config.yaml
n_layer: 10
d_model: 64
n_head: 2
n_kv_head: 2
head_dim: 32
d_mlp: 192
vocab_size: 1024
activation: "swiglu"
norm: "rmsnorm"
norm_place: "pre"
norm_eps: 1e-05
positions: "rope"
rope_base: 10000.0
rope_fraction: 1.0
qk_norm: false
attn_scale: 0.177
bias: "none"
tie_embeddings: false
parallel_block: false
init: "trunc"
init_std_qkv: 0.0625
init_std_o: 0.0139
init_std_up: 0.0625
init_std_down: 0.0139
optimizer: "muon_variant"
lr: 0.00638
lr_mult_o: 3.0
beta1: 0.95
lr_head: 0.012
grad_clip: 1.0
warmup_steps: 200
schedule: "cos"
final_lr_fraction: 0.1
batch_tokens: 16384
seq_len: 1024
doc_mask: true
train_tokens: 141100000
steps: 8613
dataset: "wikipedia_en"
Each number is 200 + 30 x the weight over its row's rms, rounded and kept within 0 to 999. Layers, rows and columns count from 0. The size before them is the row's rms in percent of the matrix's.

# layer 2 attention output (transposed), 64x64, rms 0.307, rows 53-63, columns 0-63
096,228,165,234,230,160,233,184,205,183,184,198,186,234,207,200,209,173,223,152,160,248,202,219,185,156,222,189,200,240,232,237,175,177,213,185,190,155,265,238,253,211,213,181,168,159,184,184,244,177,111,226,208,143,209,233,207,198,203,192,180,194,218,229,226
106,192,235,201,169,192,108,193,198,157,192,208,136,207,214,225,198,116,165,207,164,211,254,160,167,222,216,217,171,252,184,196,192,214,212,230,173,190,222,172,212,168,198,206,189,214,198,130,194,201,177,193,166,205,182,213,183,249,222,196,193,246,225,188,233
083,265,167,226,254,203,108,180,172,158,227,213,240,252,206,229,187,122,192,186,177,182,225,194,190,222,191,175,222,197,180,208,168,251,192,241,171,222,238,233,214,218,174,182,243,200,251,170,195,214,208,195,207,196,227,217,206,181,181,218,198,229,170,226,208
099,135,208,222,202,160,173,157,230,195,202,157,216,199,233,241,247,230,211,163,225,187,219,172,227,211,259,189,246,216,176,189,235,210,225,184,175,235,224,220,212,218,159,268,202,142,199,160,197,212,184,245,196,217,210,245,169,207,223,230,254,179,174,184,182
089,212,194,199,215,200,209,200,219,246,238,183,226,274,201,119,188,212,191,237,181,214,148,181,181,212,166,247,241,193,239,182,202,178,158,194,178,213,200,168,191,188,223,203,218,207,221,226,187,199,202,264,182,226,149,160,192,160,175,175,185,130,159,217,238
107,177,220,187,179,176,223,168,198,271,244,209,261,203,184,221,194,222,250,214,206,205,245,193,222,166,219,228,249,221,200,159,233,211,263,201,223,210,187,150,153,249,214,191,190,166,209,183,239,234,164,179,218,158,233,220,141,188,196,163,232,223,217,193,199
108,166,215,254,265,219,164,188,234,177,187,170,177,203,179,195,209,207,245,231,173,215,189,187,202,237,193,214,149,214,187,209,268,185,174,179,236,205,192,216,173,210,145,201,188,246,182,214,209,267,183,246,226,207,261,149,181,207,203,178,247,218,221,219,246
115,250,176,220,151,197,223,195,181,211,158,175,234,168,169,240,234,171,228,194,193,204,231,171,224,178,204,213,264,214,219,203,272,196,201,149,216,223,231,217,205,169,201,206,188,190,180,208,139,223,106,173,192,193,171,172,193,180,230,202,235,189,181,146,194
114,205,176,179,166,195,202,186,205,171,208,193,260,251,235,131,157,271,209,227,237,209,189,174,215,132,209,165,235,219,207,229,200,192,229,218,183,197,221,202,157,206,211,175,213,181,220,235,216,210,255,191,224,148,148,159,199,218,187,223,170,162,209,241,225
107,217,214,221,180,189,101,220,253,206,188,255,203,199,188,243,210,188,190,204,183,194,221,217,175,188,261,231,192,182,179,215,185,217,181,186,221,221,230,144,238,246,205,187,243,212,197,246,129,186,216,172,225,172,181,258,209,167,197,206,151,181,186,179,218
102,217,210,221,186,217,159,219,180,183,204,212,176,189,198,205,185,236,156,120,188,159,220,253,230,196,188,175,212,145,211,218,259,178,215,231,199,184,202,143,130,172,190,183,227,176,194,168,162,154,219,193,207,228,263,198,244,209,227,188,165,153,198,180,196
# layer 2 attention value, 64x64, rms 0.122, rows 54-63, columns 0-63
098,173,193,181,211,176,204,213,202,185,137,180,214,139,251,172,188,247,180,133,234,166,186,223,213,222,154,222,202,161,175,230,198,162,188,160,224,176,172,178,190,166,163,198,227,187,144,170,155,240,218,136,209,240,171,176,196,205,203,182,203,191,158,189,220
085,182,165,181,146,171,198,218,200,223,216,153,203,216,219,222,231,231,249,216,192,235,215,232,216,192,222,181,151,200,223,188,186,211,237,186,219,180,175,183,172,199,238,205,175,213,120,183,232,163,203,230,233,256,190,173,174,237,224,222,252,209,127,142,206
094,217,171,200,195,228,205,210,244,187,209,159,228,246,180,173,174,173,217,178,142,207,179,240,206,183,149,210,116,206,211,224,156,196,208,160,228,170,177,197,185,150,207,146,210,182,174,210,221,216,188,197,190,221,153,163,186,195,204,210,120,165,230,247,176
092,183,227,239,175,228,231,218,180,173,208,196,169,175,189,254,228,173,185,236,224,285,206,192,193,237,171,168,236,219,234,204,160,197,191,162,210,220,184,276,212,231,181,238,205,212,225,159,187,160,263,180,211,186,220,251,163,180,213,198,183,198,237,164,187
100,264,207,218,204,190,163,234,174,186,196,156,194,184,162,163,152,192,180,238,189,226,208,205,174,232,230,203,187,212,208,240,210,168,145,167,163,267,224,216,237,170,226,162,169,179,176,249,263,195,253,188,191,236,178,240,212,201,212,170,204,177,203,226,160
103,157,240,178,189,187,175,237,164,157,241,227,201,242,263,220,175,168,197,198,255,174,194,218,220,190,242,186,235,213,233,283,180,190,218,183,178,184,206,166,229,191,209,157,204,231,212,162,245,206,227,178,205,141,159,167,227,190,221,213,163,212,171,211,186
107,165,209,184,210,208,242,222,274,235,202,178,239,215,157,248,154,234,187,176,165,218,165,200,213,192,250,229,180,181,146,187,202,168,165,153,201,177,228,208,207,247,179,170,171,176,206,224,233,189,233,185,138,186,243,213,255,205,228,176,195,206,162,221,202
111,205,176,151,205,204,230,199,215,194,220,242,145,236,166,228,203,162,180,218,206,227,176,226,117,228,184,197,210,180,214,233,224,197,201,219,193,170,180,230,188,229,237,196,219,267,222,215,188,188,210,248,213,225,261,259,149,163,166,225,167,165,231,189,212
105,199,227,178,235,225,231,232,204,221,228,157,208,207,134,223,235,257,165,211,195,193,221,203,239,188,161,183,230,208,204,166,238,187,194,139,154,235,168,172,176,183,202,239,177,233,167,177,200,226,182,181,217,236,179,151,173,153,231,188,240,242,144,192,188
093,170,160,221,169,210,223,167,203,230,210,173,260,200,238,210,153,214,242,211,207,227,191,162,143,170,195,185,186,219,168,164,224,207,248,186,187,251,192,214,168,248,223,227,188,248,176,211,160,264,206,230,193,208,212,189,145,269,175,199,212,206,212,232,176
# layer 2 MLP gate, 192x64, rms 0.235, rows 0-29, columns 0-63
104,216,203,194,206,176,191,167,200,168,211,204,194,207,211,222,225,176,190,196,234,186,136,224,268,238,240,153,218,169,190,156,241,152,161,168,237,205,214,164,216,187,181,121,206,222,198,180,225,183,243,203,259,176,252,160,229,207,207,218,209,187,235,233,227
104,211,166,253,203,232,186,151,249,157,212,223,166,164,165,218,220,205,180,144,195,167,179,185,186,256,245,207,135,189,172,197,205,177,225,203,194,185,241,188,219,184,182,163,206,179,158,233,176,180,214,160,198,139,206,188,153,182,210,185,162,224,159,191,249
103,244,243,203,198,212,225,178,162,144,210,205,218,183,176,206,214,181,214,188,199,188,154,146,246,220,179,198,250,173,170,212,174,188,145,195,205,159,198,220,198,128,192,177,244,167,196,186,212,177,236,220,247,168,225,200,196,214,232,230,223,225,283,243,187
108,221,182,202,177,187,190,151,188,251,153,229,223,261,207,228,200,212,187,189,201,189,193,181,234,195,153,161,227,210,213,174,170,182,252,295,186,189,222,202,205,236,246,175,192,173,222,227,216,187,248,159,217,226,151,198,202,229,249,187,198,177,147,191,230
104,154,225,171,181,153,200,184,173,182,261,170,173,218,178,190,221,216,203,236,209,193,191,203,203,177,180,154,176,152,224,180,121,188,242,171,205,210,234,222,195,190,225,194,222,196,211,176,210,219,245,163,243,172,254,206,174,213,155,205,167,235,280,171,200
093,216,234,277,233,205,162,205,231,160,249,223,170,183,142,242,242,181,186,211,216,220,208,202,213,226,199,223,160,205,214,156,206,202,237,249,185,246,179,224,183,186,172,199,203,195,205,178,228,180,141,186,220,209,255,214,166,265,189,179,188,239,183,244,191
100,212,220,209,180,214,190,241,213,162,238,153,179,197,242,201,184,219,161,182,180,199,202,204,204,221,242,274,234,217,206,211,167,191,255,217,155,196,194,200,217,246,246,172,212,228,235,145,166,233,205,140,164,184,150,234,170,189,203,225,223,187,154,152,198
089,241,233,203,171,178,199,195,211,232,187,188,172,258,201,178,221,208,213,154,237,225,208,217,206,136,175,223,167,178,181,202,225,260,251,148,209,231,262,167,203,181,167,165,189,211,196,206,244,145,178,225,229,193,198,203,177,169,204,173,156,252,212,166,236
098,231,232,158,198,187,202,206,175,180,230,138,224,175,174,242,196,173,174,199,150,206,171,206,177,161,208,188,236,225,188,206,224,228,153,209,196,202,213,144,153,181,225,219,166,218,251,133,199,230,185,201,242,215,209,193,140,190,240,223,241,195,221,136,176
096,213,189,265,190,145,229,209,192,153,228,194,199,168,150,212,238,173,201,173,186,205,214,207,249,161,213,176,273,215,206,234,223,204,210,161,222,152,200,199,193,191,246,174,221,228,215,164,211,190,144,177,240,166,206,165,181,204,157,170,197,266,216,225,174
120,206,206,191,208,151,222,167,180,170,158,215,237,178,221,211,254,143,224,182,159,220,242,254,200,216,230,187,189,208,193,163,234,196,222,180,186,204,192,214,206,235,196,191,241,183,231,162,159,205,131,178,224,214,216,216,153,232,168,192,295,198,182,188,221
098,191,208,205,210,205,180,194,141,190,201,157,165,180,211,256,207,190,186,151,200,239,181,214,122,219,234,174,218,220,172,199,244,185,285,203,191,210,164,207,174,169,233,224,180,184,238,206,205,221,172,213,212,224,199,230,247,237,155,202,156,213,172,207,264
092,209,151,167,170,238,173,235,177,232,167,198,175,208,239,164,173,184,171,209,172,163,154,141,209,214,192,207,161,165,251,237,186,175,259,196,209,191,181,162,190,155,261,186,229,174,192,216,201,207,208,166,218,200,191,192,198,134,170,149,156,205,185,227,217
101,232,254,192,246,237,239,154,197,181,204,203,132,197,164,228,235,235,195,226,209,189,149,222,224,200,188,194,180,202,236,192,190,166,169,127,178,226,179,229,228,144,153,196,221,218,201,253,176,206,243,177,249,180,200,181,211,200,151,238,216,201,199,198,182
083,199,220,120,171,208,219,215,244,241,191,194,210,174,207,190,200,242,182,169,221,213,207,142,153,194,195,188,190,198,217,223,168,207,192,231,151,230,239,171,140,197,244,266,178,253,209,207,164,172,185,188,221,163,240,236,178,234,235,198,197,183,241,198,163
085,239,209,216,199,202,186,217,175,239,179,213,170,150,197,185,195,185,215,166,183,170,212,186,196,216,189,216,233,274,193,212,233,203,161,175,206,180,141,209,179,225,246,199,181,209,142,218,191,178,102,212,164,210,225,188,140,180,187,241,245,187,226,159,168
086,224,170,150,171,158,209,166,195,190,200,219,215,194,172,229,162,196,244,175,207,223,215,193,137,236,225,214,185,237,204,209,255,218,140,175,224,203,198,149,198,153,195,183,161,193,158,196,203,203,170,247,204,239,173,204,144,206,168,161,219,121,183,209,197
115,197,180,202,203,177,206,228,257,195,159,206,213,253,217,181,194,205,245,170,236,223,169,176,161,211,161,248,214,259,162,146,206,220,228,183,218,228,248,223,252,236,216,201,168,173,166,195,230,233,149,212,223,196,163,214,189,204,146,209,218,142,171,218,198
108,263,189,188,200,161,183,195,205,229,258,202,219,196,184,186,196,144,211,199,216,215,195,226,201,212,219,220,274,202,140,188,212,161,217,212,183,196,275,203,188,211,234,160,179,204,179,183,187,219,263,154,152,207,183,121,196,219,166,215,208,182,163,175,192
120,245,197,224,211,239,219,148,212,139,212,197,199,188,177,182,159,263,227,195,208,144,186,138,189,248,209,247,269,223,182,203,197,168,209,201,230,207,222,213,195,200,188,201,218,178,193,190,159,217,222,200,162,255,189,197,230,185,272,223,218,205,170,151,202
089,195,217,192,196,234,175,184,192,151,189,254,232,219,178,240,242,190,234,184,151,217,244,175,174,226,219,181,163,216,163,245,206,219,175,192,229,230,194,208,244,210,203,187,259,267,171,255,170,210,185,157,171,199,180,240,180,197,209,218,160,200,138,188,237
100,181,193,203,222,206,240,205,173,195,207,175,203,233,163,203,186,204,175,212,163,191,233,244,274,153,212,146,212,236,181,225,141,177,195,178,168,206,249,206,182,184,215,183,225,186,252,174,207,222,235,157,154,135,234,173,180,180,175,223,129,202,211,206,192
104,194,216,217,219,206,198,211,195,202,188,221,210,196,268,192,220,211,158,175,191,186,264,147,228,240,187,262,195,185,201,199,205,247,215,204,145,149,217,213,264,175,203,207,214,224,111,168,220,228,210,199,267,204,205,253,186,220,218,200,222,196,229,191,186
092,262,166,219,191,229,208,232,238,193,213,232,195,210,209,210,199,169,182,133,170,216,176,241,221,142,227,189,204,173,221,187,152,211,167,181,232,181,213,166,181,196,226,232,135,186,194,177,211,212,154,165,186,206,172,203,253,147,237,185,150,179,179,156,233
111,211,197,169,154,215,204,214,188,171,156,212,206,196,116,183,150,171,146,170,219,227,183,168,207,241,240,187,240,193,188,238,161,157,196,168,260,175,226,219,170,239,213,234,199,240,221,214,176,200,212,207,187,138,170,201,198,171,207,181,135,181,203,194,204
097,203,166,192,219,220,178,246,235,187,226,176,237,137,196,203,153,249,187,194,158,206,211,191,176,124,200,178,191,193,160,198,220,187,207,216,180,207,226,148,202,226,252,214,175,189,223,213,200,196,268,190,213,187,218,175,278,171,191,183,150,240,159,222,178
113,216,222,248,219,222,205,176,261,212,177,164,190,193,128,221,248,193,212,202,205,185,192,157,183,193,197,191,178,239,245,205,237,194,190,151,233,174,226,171,154,212,192,281,177,252,229,195,213,210,182,233,194,194,195,207,191,254,211,204,209,247,230,190,262
091,193,225,212,198,200,180,225,192,187,164,212,144,263,203,224,142,233,192,162,187,218,199,144,166,199,177,190,111,217,196,240,174,190,217,158,168,176,200,189,194,230,174,207,211,179,206,215,245,159,172,213,188,128,219,194,255,188,198,197,160,180,223,215,158
112,237,185,208,143,255,252,246,210,166,202,184,172,181,175,222,202,186,200,208,172,146,231,148,208,186,204,173,139,212,240,178,190,212,182,155,253,210,179,227,142,180,247,222,193,186,201,184,207,219,142,215,196,203,196,197,204,192,178,123,199,215,230,168,187
105,198,210,236,242,178,195,223,156,233,175,160,213,152,203,165,145,242,234,216,209,165,234,189,188,182,156,270,168,206,173,226,177,196,206,188,236,205,213,201,227,182,193,195,201,204,190,151,151,225,193,152,199,265,240,226,182,224,240,231,199,211,262,191,226
# layer 2 MLP up, 192x64, rms 0.23, rows 0-28, columns 0-63
108,201,165,243,253,218,192,170,196,211,181,216,172,127,199,181,246,220,224,205,200,270,195,185,197,212,210,184,210,223,245,160,189,207,167,259,141,218,192,204,218,163,157,271,161,215,193,177,175,234,223,228,213,260,222,203,177,178,211,174,220,205,179,175,204
104,197,223,224,208,199,201,220,244,192,216,272,218,181,207,144,235,225,280,239,209,183,174,205,190,164,162,222,254,214,226,207,165,242,204,238,207,219,170,171,191,202,190,213,154,223,258,195,161,239,213,169,154,237,177,189,212,211,173,161,221,222,230,167,214
112,224,249,204,218,204,204,171,181,204,216,195,130,220,214,235,253,207,192,145,172,211,140,177,186,265,234,194,143,151,182,173,205,175,226,200,221,205,174,271,212,210,213,210,243,214,229,175,199,211,254,199,210,181,221,248,166,197,226,192,195,155,223,209,221
103,236,217,172,200,216,204,202,136,245,196,210,183,207,164,221,139,237,200,223,168,164,211,235,193,219,195,188,188,169,272,189,153,191,239,221,206,225,193,215,202,223,182,196,212,208,211,186,217,187,279,149,197,250,154,245,205,216,222,160,160,180,149,225,183
095,246,157,234,188,193,181,164,213,196,196,295,187,218,209,203,196,146,192,168,197,206,215,169,197,251,168,223,196,213,174,220,264,218,189,197,209,216,180,196,206,228,197,190,172,207,244,199,157,218,111,271,192,172,187,146,199,207,189,214,218,202,184,213,231
104,199,139,138,205,146,197,247,201,221,159,161,217,235,213,173,234,225,191,220,162,226,179,228,177,232,225,183,206,224,189,205,189,225,184,202,216,167,223,175,213,242,224,166,179,171,210,214,200,151,223,144,237,154,170,167,185,200,198,214,164,182,208,129,251
100,204,179,207,271,174,183,222,174,249,189,243,140,178,145,237,194,203,190,199,215,172,190,169,271,198,166,256,204,185,240,210,181,193,218,211,210,217,195,150,188,161,175,163,222,224,219,191,249,179,141,218,184,217,194,181,233,237,242,205,215,170,161,209,213
089,223,278,192,159,192,206,134,159,212,235,206,147,219,178,180,182,231,171,228,223,214,217,201,263,145,175,176,179,208,204,192,201,223,200,178,198,166,196,127,207,149,219,194,167,191,228,182,161,195,193,173,200,208,211,165,215,200,276,190,162,194,188,203,227
101,202,274,178,186,184,209,187,254,205,225,205,235,178,193,198,240,211,266,212,252,156,189,184,213,146,136,189,220,206,186,226,204,205,218,174,179,188,160,198,199,173,189,211,158,141,166,189,186,261,186,181,179,180,193,226,245,222,204,140,183,246,200,181,212
109,212,166,203,166,218,179,195,206,243,217,182,179,212,226,155,174,155,241,221,245,228,190,234,198,211,206,173,182,140,179,186,171,242,162,163,200,212,213,178,134,189,131,241,179,172,235,164,230,218,208,160,186,231,234,179,184,268,194,223,171,222,219,192,177
115,233,214,170,217,162,228,146,131,160,202,202,142,180,234,225,221,181,228,141,209,176,213,235,143,222,182,206,264,223,215,228,211,184,220,170,211,209,230,142,199,210,208,197,149,233,203,186,220,194,224,219,193,172,191,152,201,167,227,227,150,194,223,226,208
087,192,198,177,186,210,204,227,156,193,218,118,187,207,232,241,198,224,170,203,194,191,225,176,162,233,208,163,215,243,166,177,241,201,254,251,190,196,174,211,206,120,232,206,206,178,237,225,214,233,184,196,223,236,197,224,257,210,183,233,177,234,206,208,268
089,166,187,251,200,182,151,153,204,159,193,160,212,182,233,192,207,218,137,167,195,219,243,181,227,181,183,206,230,226,175,182,143,217,228,166,201,214,224,191,178,195,199,191,247,132,253,261,200,207,169,216,206,147,172,218,161,181,183,233,243,201,190,232,184
094,238,226,193,214,154,163,168,169,189,187,222,242,242,193,191,214,204,251,250,233,206,174,195,192,192,200,196,137,238,145,280,175,245,199,198,198,172,153,178,194,250,243,212,208,215,168,217,188,201,229,180,164,196,210,213,214,148,159,165,180,206,230,225,182
087,210,209,227,200,158,217,180,147,231,201,198,234,233,167,191,220,165,226,238,157,166,216,212,270,185,191,174,163,208,213,171,207,197,207,163,208,167,190,252,242,188,183,144,240,153,150,207,234,229,156,216,194,213,154,220,218,179,166,172,167,201,162,242,221
089,166,191,196,228,204,234,204,229,164,231,219,215,236,213,164,125,220,160,211,190,232,214,233,183,209,224,224,215,176,206,214,183,214,204,239,212,207,230,192,220,212,214,185,205,210,265,160,259,208,254,197,216,208,195,190,264,192,233,177,139,248,178,266,241
083,186,163,153,170,161,229,182,196,235,205,197,252,202,167,199,188,194,227,200,227,211,176,231,220,192,237,157,201,236,193,197,185,183,140,145,194,210,185,176,218,197,151,188,152,224,189,282,201,180,227,183,178,208,270,211,205,179,145,213,189,134,180,220,182
102,204,216,218,185,184,231,159,144,213,213,193,170,227,204,225,190,188,137,215,183,217,271,220,186,169,189,133,222,145,243,209,156,221,230,261,194,192,194,185,169,217,228,181,226,203,235,210,167,201,191,142,253,156,231,204,193,214,236,178,179,195,232,176,186
106,172,192,200,185,221,252,209,213,202,186,237,236,265,268,189,215,222,165,217,250,197,278,202,194,164,233,143,202,170,214,205,200,211,200,163,182,209,228,163,198,178,187,222,165,230,212,203,192,187,220,202,261,185,222,270,211,164,215,192,198,195,210,235,143
107,189,188,143,223,207,212,225,213,190,199,179,253,274,226,192,222,178,194,237,186,225,202,238,197,179,241,157,187,232,189,170,166,232,195,225,203,195,212,180,155,247,253,193,177,177,223,219,235,142,226,177,202,144,197,208,193,224,203,175,207,260,211,221,126
099,180,194,189,227,172,203,176,199,173,223,265,249,173,197,227,303,174,223,215,203,215,213,200,158,159,208,186,211,216,152,189,224,185,205,170,206,176,203,231,191,219,206,160,255,210,218,262,141,228,166,146,245,182,224,229,193,196,214,184,199,226,209,176,209
094,220,180,199,201,250,149,177,192,207,241,185,201,136,169,207,160,178,214,189,212,222,189,159,144,165,241,176,158,140,214,191,236,172,243,207,206,217,162,134,181,185,185,218,177,211,264,174,171,188,166,167,202,208,187,164,174,174,213,149,199,197,188,192,234
103,197,204,186,176,249,158,180,193,198,198,194,213,221,168,161,185,164,194,205,249,243,259,232,146,181,175,206,195,214,233,207,225,172,231,160,275,221,224,201,137,231,214,234,127,187,237,241,201,170,189,208,159,207,198,206,203,201,187,225,209,210,165,150,223
086,287,178,195,207,167,175,172,243,156,185,190,220,227,218,167,194,201,207,164,193,216,154,193,184,157,221,218,223,176,194,219,161,229,217,211,223,175,192,195,212,218,196,233,140,208,235,160,249,253,193,177,188,187,152,236,249,153,248,218,193,175,198,153,219
107,285,216,191,170,166,229,159,216,208,228,202,231,229,155,233,191,205,216,239,205,190,172,175,180,126,170,181,224,225,185,207,245,167,220,214,207,232,171,144,167,193,246,203,197,207,221,169,202,189,184,192,169,132,196,163,186,169,202,165,161,239,224,177,195
098,163,197,159,168,163,265,155,206,226,191,172,181,247,216,218,223,188,180,178,242,225,188,203,240,244,218,178,215,216,136,188,231,209,191,184,178,124,253,222,168,181,194,187,258,168,191,190,253,230,197,179,208,168,210,206,190,191,235,228,215,186,234,230,170
115,170,203,193,195,193,177,245,242,191,217,246,168,159,203,178,207,183,196,232,137,176,181,222,222,261,263,212,164,161,239,191,158,228,194,221,170,219,215,183,259,204,226,176,196,190,174,215,119,255,185,165,163,226,166,213,201,172,203,193,184,199,177,218,210
086,189,247,225,191,229,174,214,175,193,152,202,159,219,203,214,122,231,168,152,202,194,193,162,187,178,186,205,163,206,221,239,199,136,212,152,227,171,216,196,184,216,194,224,235,182,217,202,257,146,217,212,153,169,202,186,261,208,198,188,146,180,244,218,173
107,209,232,167,215,234,179,168,255,230,166,205,141,213,206,183,217,218,194,178,278,268,171,265,196,212,181,261,217,187,225,206,197,209,176,159,216,194,258,229,195,183,146,218,194,254,165,216,201,206,184,201,217,210,184,223,171,150,169,211,213,194,205,214,191
# layer 2 MLP down (transposed), 192x64, rms 0.116, rows 0-28, columns 0-63
108,192,189,180,186,229,185,211,246,179,184,202,129,234,181,244,195,187,202,195,178,177,161,202,161,156,228,248,196,185,158,163,183,251,174,245,203,189,226,137,240,197,210,212,212,225,236,180,229,198,249,218,211,196,211,277,239,193,254,181,228,198,232,180,192
086,229,156,168,207,198,205,206,129,228,203,170,214,231,158,251,203,152,192,188,201,213,180,211,192,196,172,213,193,231,260,174,198,225,183,150,206,187,173,262,178,192,218,179,231,210,139,236,215,203,208,187,219,179,134,276,144,209,202,211,199,225,185,216,223
107,131,193,182,228,231,172,184,151,201,177,268,259,146,237,197,173,166,202,208,185,258,203,212,222,226,198,236,182,196,171,207,183,215,217,245,223,152,224,179,213,237,144,192,194,199,228,189,183,155,181,238,179,199,179,228,181,190,177,144,161,202,178,191,177
099,192,140,224,162,218,204,202,172,235,235,232,222,203,210,191,226,172,199,147,209,219,182,149,198,189,196,224,172,191,159,278,236,230,164,205,250,229,170,184,177,173,228,253,178,230,212,203,187,177,163,260,208,157,205,123,192,205,219,224,218,200,213,217,207
112,228,215,165,249,213,134,236,213,235,183,232,188,164,201,225,215,223,179,235,171,186,258,232,266,195,184,189,176,238,157,207,194,173,254,166,193,152,224,202,219,194,197,174,195,184,163,201,230,241,182,212,179,137,208,230,233,168,191,206,158,148,208,217,199
096,200,199,231,170,193,199,205,163,120,168,251,191,212,185,152,201,153,231,155,174,161,223,165,204,146,212,207,191,222,161,226,259,172,179,179,187,217,167,177,191,173,164,169,191,206,187,189,237,219,187,195,216,256,173,233,211,135,210,214,226,215,185,255,187
106,196,213,200,183,219,196,203,197,119,213,167,269,235,194,149,188,184,198,229,180,206,183,254,176,186,214,128,168,205,204,253,181,221,172,198,203,170,248,213,211,145,233,245,181,186,205,194,168,242,258,214,212,170,197,179,170,155,194,181,220,220,224,228,213
130,203,239,234,200,175,206,173,223,243,244,215,200,257,208,215,262,227,189,177,233,214,202,280,231,185,190,268,202,169,250,206,238,180,159,139,198,206,223,212,216,190,152,193,208,220,241,213,198,204,197,207,181,219,186,216,168,157,256,226,169,198,232,192,212
089,248,266,210,214,202,182,224,242,184,205,207,218,196,234,242,246,196,203,219,226,227,148,211,191,182,177,168,214,147,179,173,205,232,243,177,230,209,203,142,219,212,173,309,158,166,203,216,190,218,188,184,164,233,207,210,197,213,181,174,205,186,168,164,184
115,200,249,187,246,163,167,237,163,172,227,154,228,240,177,280,211,195,120,192,169,194,208,152,215,155,178,191,158,216,211,220,212,163,223,212,197,209,192,274,211,188,201,202,239,240,180,191,200,199,171,228,201,231,206,209,234,186,210,213,178,236,201,213,236
103,214,181,211,205,186,230,216,201,171,186,237,216,168,203,198,211,132,221,190,204,137,252,259,248,178,196,197,262,214,172,227,222,168,220,190,180,158,238,226,188,207,249,223,234,210,187,169,175,209,144,230,202,201,172,197,232,164,159,142,219,233,207,173,170
086,236,166,176,200,171,250,189,161,203,186,197,201,189,234,206,275,173,195,187,205,211,161,159,193,173,164,244,209,157,171,250,188,224,227,225,202,260,183,197,235,268,210,191,226,148,211,266,248,204,235,222,227,192,215,218,205,174,202,221,199,156,189,195,187
091,210,257,163,202,170,229,245,194,222,217,213,176,223,202,167,188,186,215,159,230,233,258,219,184,185,194,165,174,250,165,215,206,158,193,216,211,134,231,255,219,243,208,194,132,223,169,179,158,171,200,213,221,190,224,257,202,257,205,217,208,200,226,218,177
084,236,196,220,187,218,174,111,190,200,249,196,180,228,207,221,162,191,206,167,183,217,174,220,202,125,206,225,193,204,213,207,174,200,189,163,143,238,169,234,212,173,126,185,251,154,193,203,162,206,187,216,234,212,226,186,207,209,165,260,183,223,238,197,191
098,218,140,224,176,279,164,231,210,193,188,156,172,208,174,218,181,165,196,238,178,175,210,202,192,174,236,193,202,225,201,161,196,192,208,153,235,187,261,181,249,176,205,133,227,215,141,143,166,244,189,191,230,203,193,205,216,165,168,200,186,230,200,208,223
108,223,155,180,159,188,215,161,202,179,147,201,172,222,189,160,203,189,208,247,219,185,178,205,192,244,193,233,186,185,204,156,144,153,188,195,209,195,217,139,252,204,208,149,187,213,163,165,181,180,210,203,278,236,211,255,194,183,209,162,201,255,205,231,222
112,175,139,124,166,195,250,183,185,264,233,211,234,188,181,197,170,176,197,205,264,190,166,251,184,236,207,188,183,166,213,209,204,202,198,185,203,207,214,184,220,179,203,203,186,176,185,238,234,173,195,237,176,169,203,193,144,199,162,186,186,114,183,235,180
103,228,169,198,160,183,196,224,174,165,163,237,196,191,165,223,194,164,191,178,193,173,210,194,219,204,211,189,201,210,122,147,183,173,221,216,180,175,220,183,167,189,208,174,220,203,220,205,217,194,239,140,163,185,207,241,223,156,99,179,191,178,271,220,184
119,231,235,194,168,185,218,183,201,171,149,194,167,195,168,249,183,158,185,171,183,210,216,214,219,174,225,166,226,193,171,214,167,190,166,159,166,184,193,218,167,217,230,203,164,154,180,163,171,255,211,169,221,131,197,156,199,167,212,283,233,222,166,185,223
108,113,198,224,204,165,209,231,219,203,252,194,174,190,206,259,212,245,209,164,201,183,172,233,223,158,188,245,213,240,209,230,208,177,167,170,167,161,164,181,200,213,205,238,181,195,257,171,177,254,190,202,240,205,170,187,181,181,195,200,245,192,158,251,220
098,192,189,229,209,233,230,144,192,208,270,162,268,222,223,207,267,190,218,185,216,188,256,229,260,220,188,153,181,180,177,216,226,257,190,176,184,200,209,205,157,227,259,205,179,224,200,191,189,202,207,247,218,183,233,198,171,184,221,197,185,162,232,168,215
095,160,247,218,225,176,181,208,262,233,184,233,201,253,174,207,187,175,198,196,154,215,193,208,185,238,145,229,174,208,183,221,132,179,212,194,166,239,201,248,178,218,181,178,205,175,131,174,171,235,232,254,151,237,224,233,208,177,183,188,177,192,216,220,215
114,212,161,199,219,147,194,200,219,176,183,209,172,228,214,215,199,194,265,188,164,190,175,178,180,189,221,197,178,198,186,187,188,179,236,219,180,231,223,137,137,187,160,173,277,188,146,221,164,201,239,205,171,228,188,225,181,149,222,166,216,182,197,277,218
091,166,194,249,195,165,224,138,186,187,225,209,198,221,200,184,251,181,224,231,206,208,227,175,225,208,211,205,203,229,164,165,173,256,226,223,216,207,198,241,167,146,178,187,217,186,243,210,148,189,272,192,183,151,249,184,154,229,198,211,189,194,246,250,169
099,226,215,218,117,219,252,192,156,148,196,239,190,195,172,177,241,163,181,187,246,205,175,129,205,186,183,227,230,237,186,197,245,195,215,201,215,236,217,222,135,191,230,219,201,208,210,214,223,187,273,208,200,164,225,189,190,229,202,189,178,178,239,167,176
106,182,167,199,196,201,151,239,225,171,205,190,201,217,145,227,183,294,218,224,191,175,215,225,148,225,225,233,219,211,229,274,190,211,265,184,147,196,215,204,154,202,180,213,198,193,200,226,157,175,216,195,186,216,183,151,204,174,223,156,222,242,195,226,216
113,290,184,192,177,163,149,219,209,215,191,230,181,182,230,195,180,164,217,212,202,217,172,236,209,195,187,230,183,186,183,142,200,199,221,154,225,164,158,226,207,184,183,191,243,235,157,163,145,193,251,212,206,249,185,252,212,225,173,193,238,183,153,170,213
129,171,198,244,245,212,238,157,190,167,226,192,292,169,198,162,237,225,162,173,159,169,197,230,196,271,220,237,214,211,236,247,239,200,220,213,194,158,203,177,220,216,205,210,163,191,219,207,237,206,201,187,171,183,172,203,191,231,268,193,208,207,202,196,159
090,235,218,185,220,200,272,266,163,179,155,187,172,166,216,185,213,139,203,231,147,208,249,177,204,207,239,144,162,212,198,176,194,210,216,179,210,227,202,215,197,173,266,207,200,233,251,200,166,197,162,248,218,212,249,204,247,193,216,188,192,210,183,185,214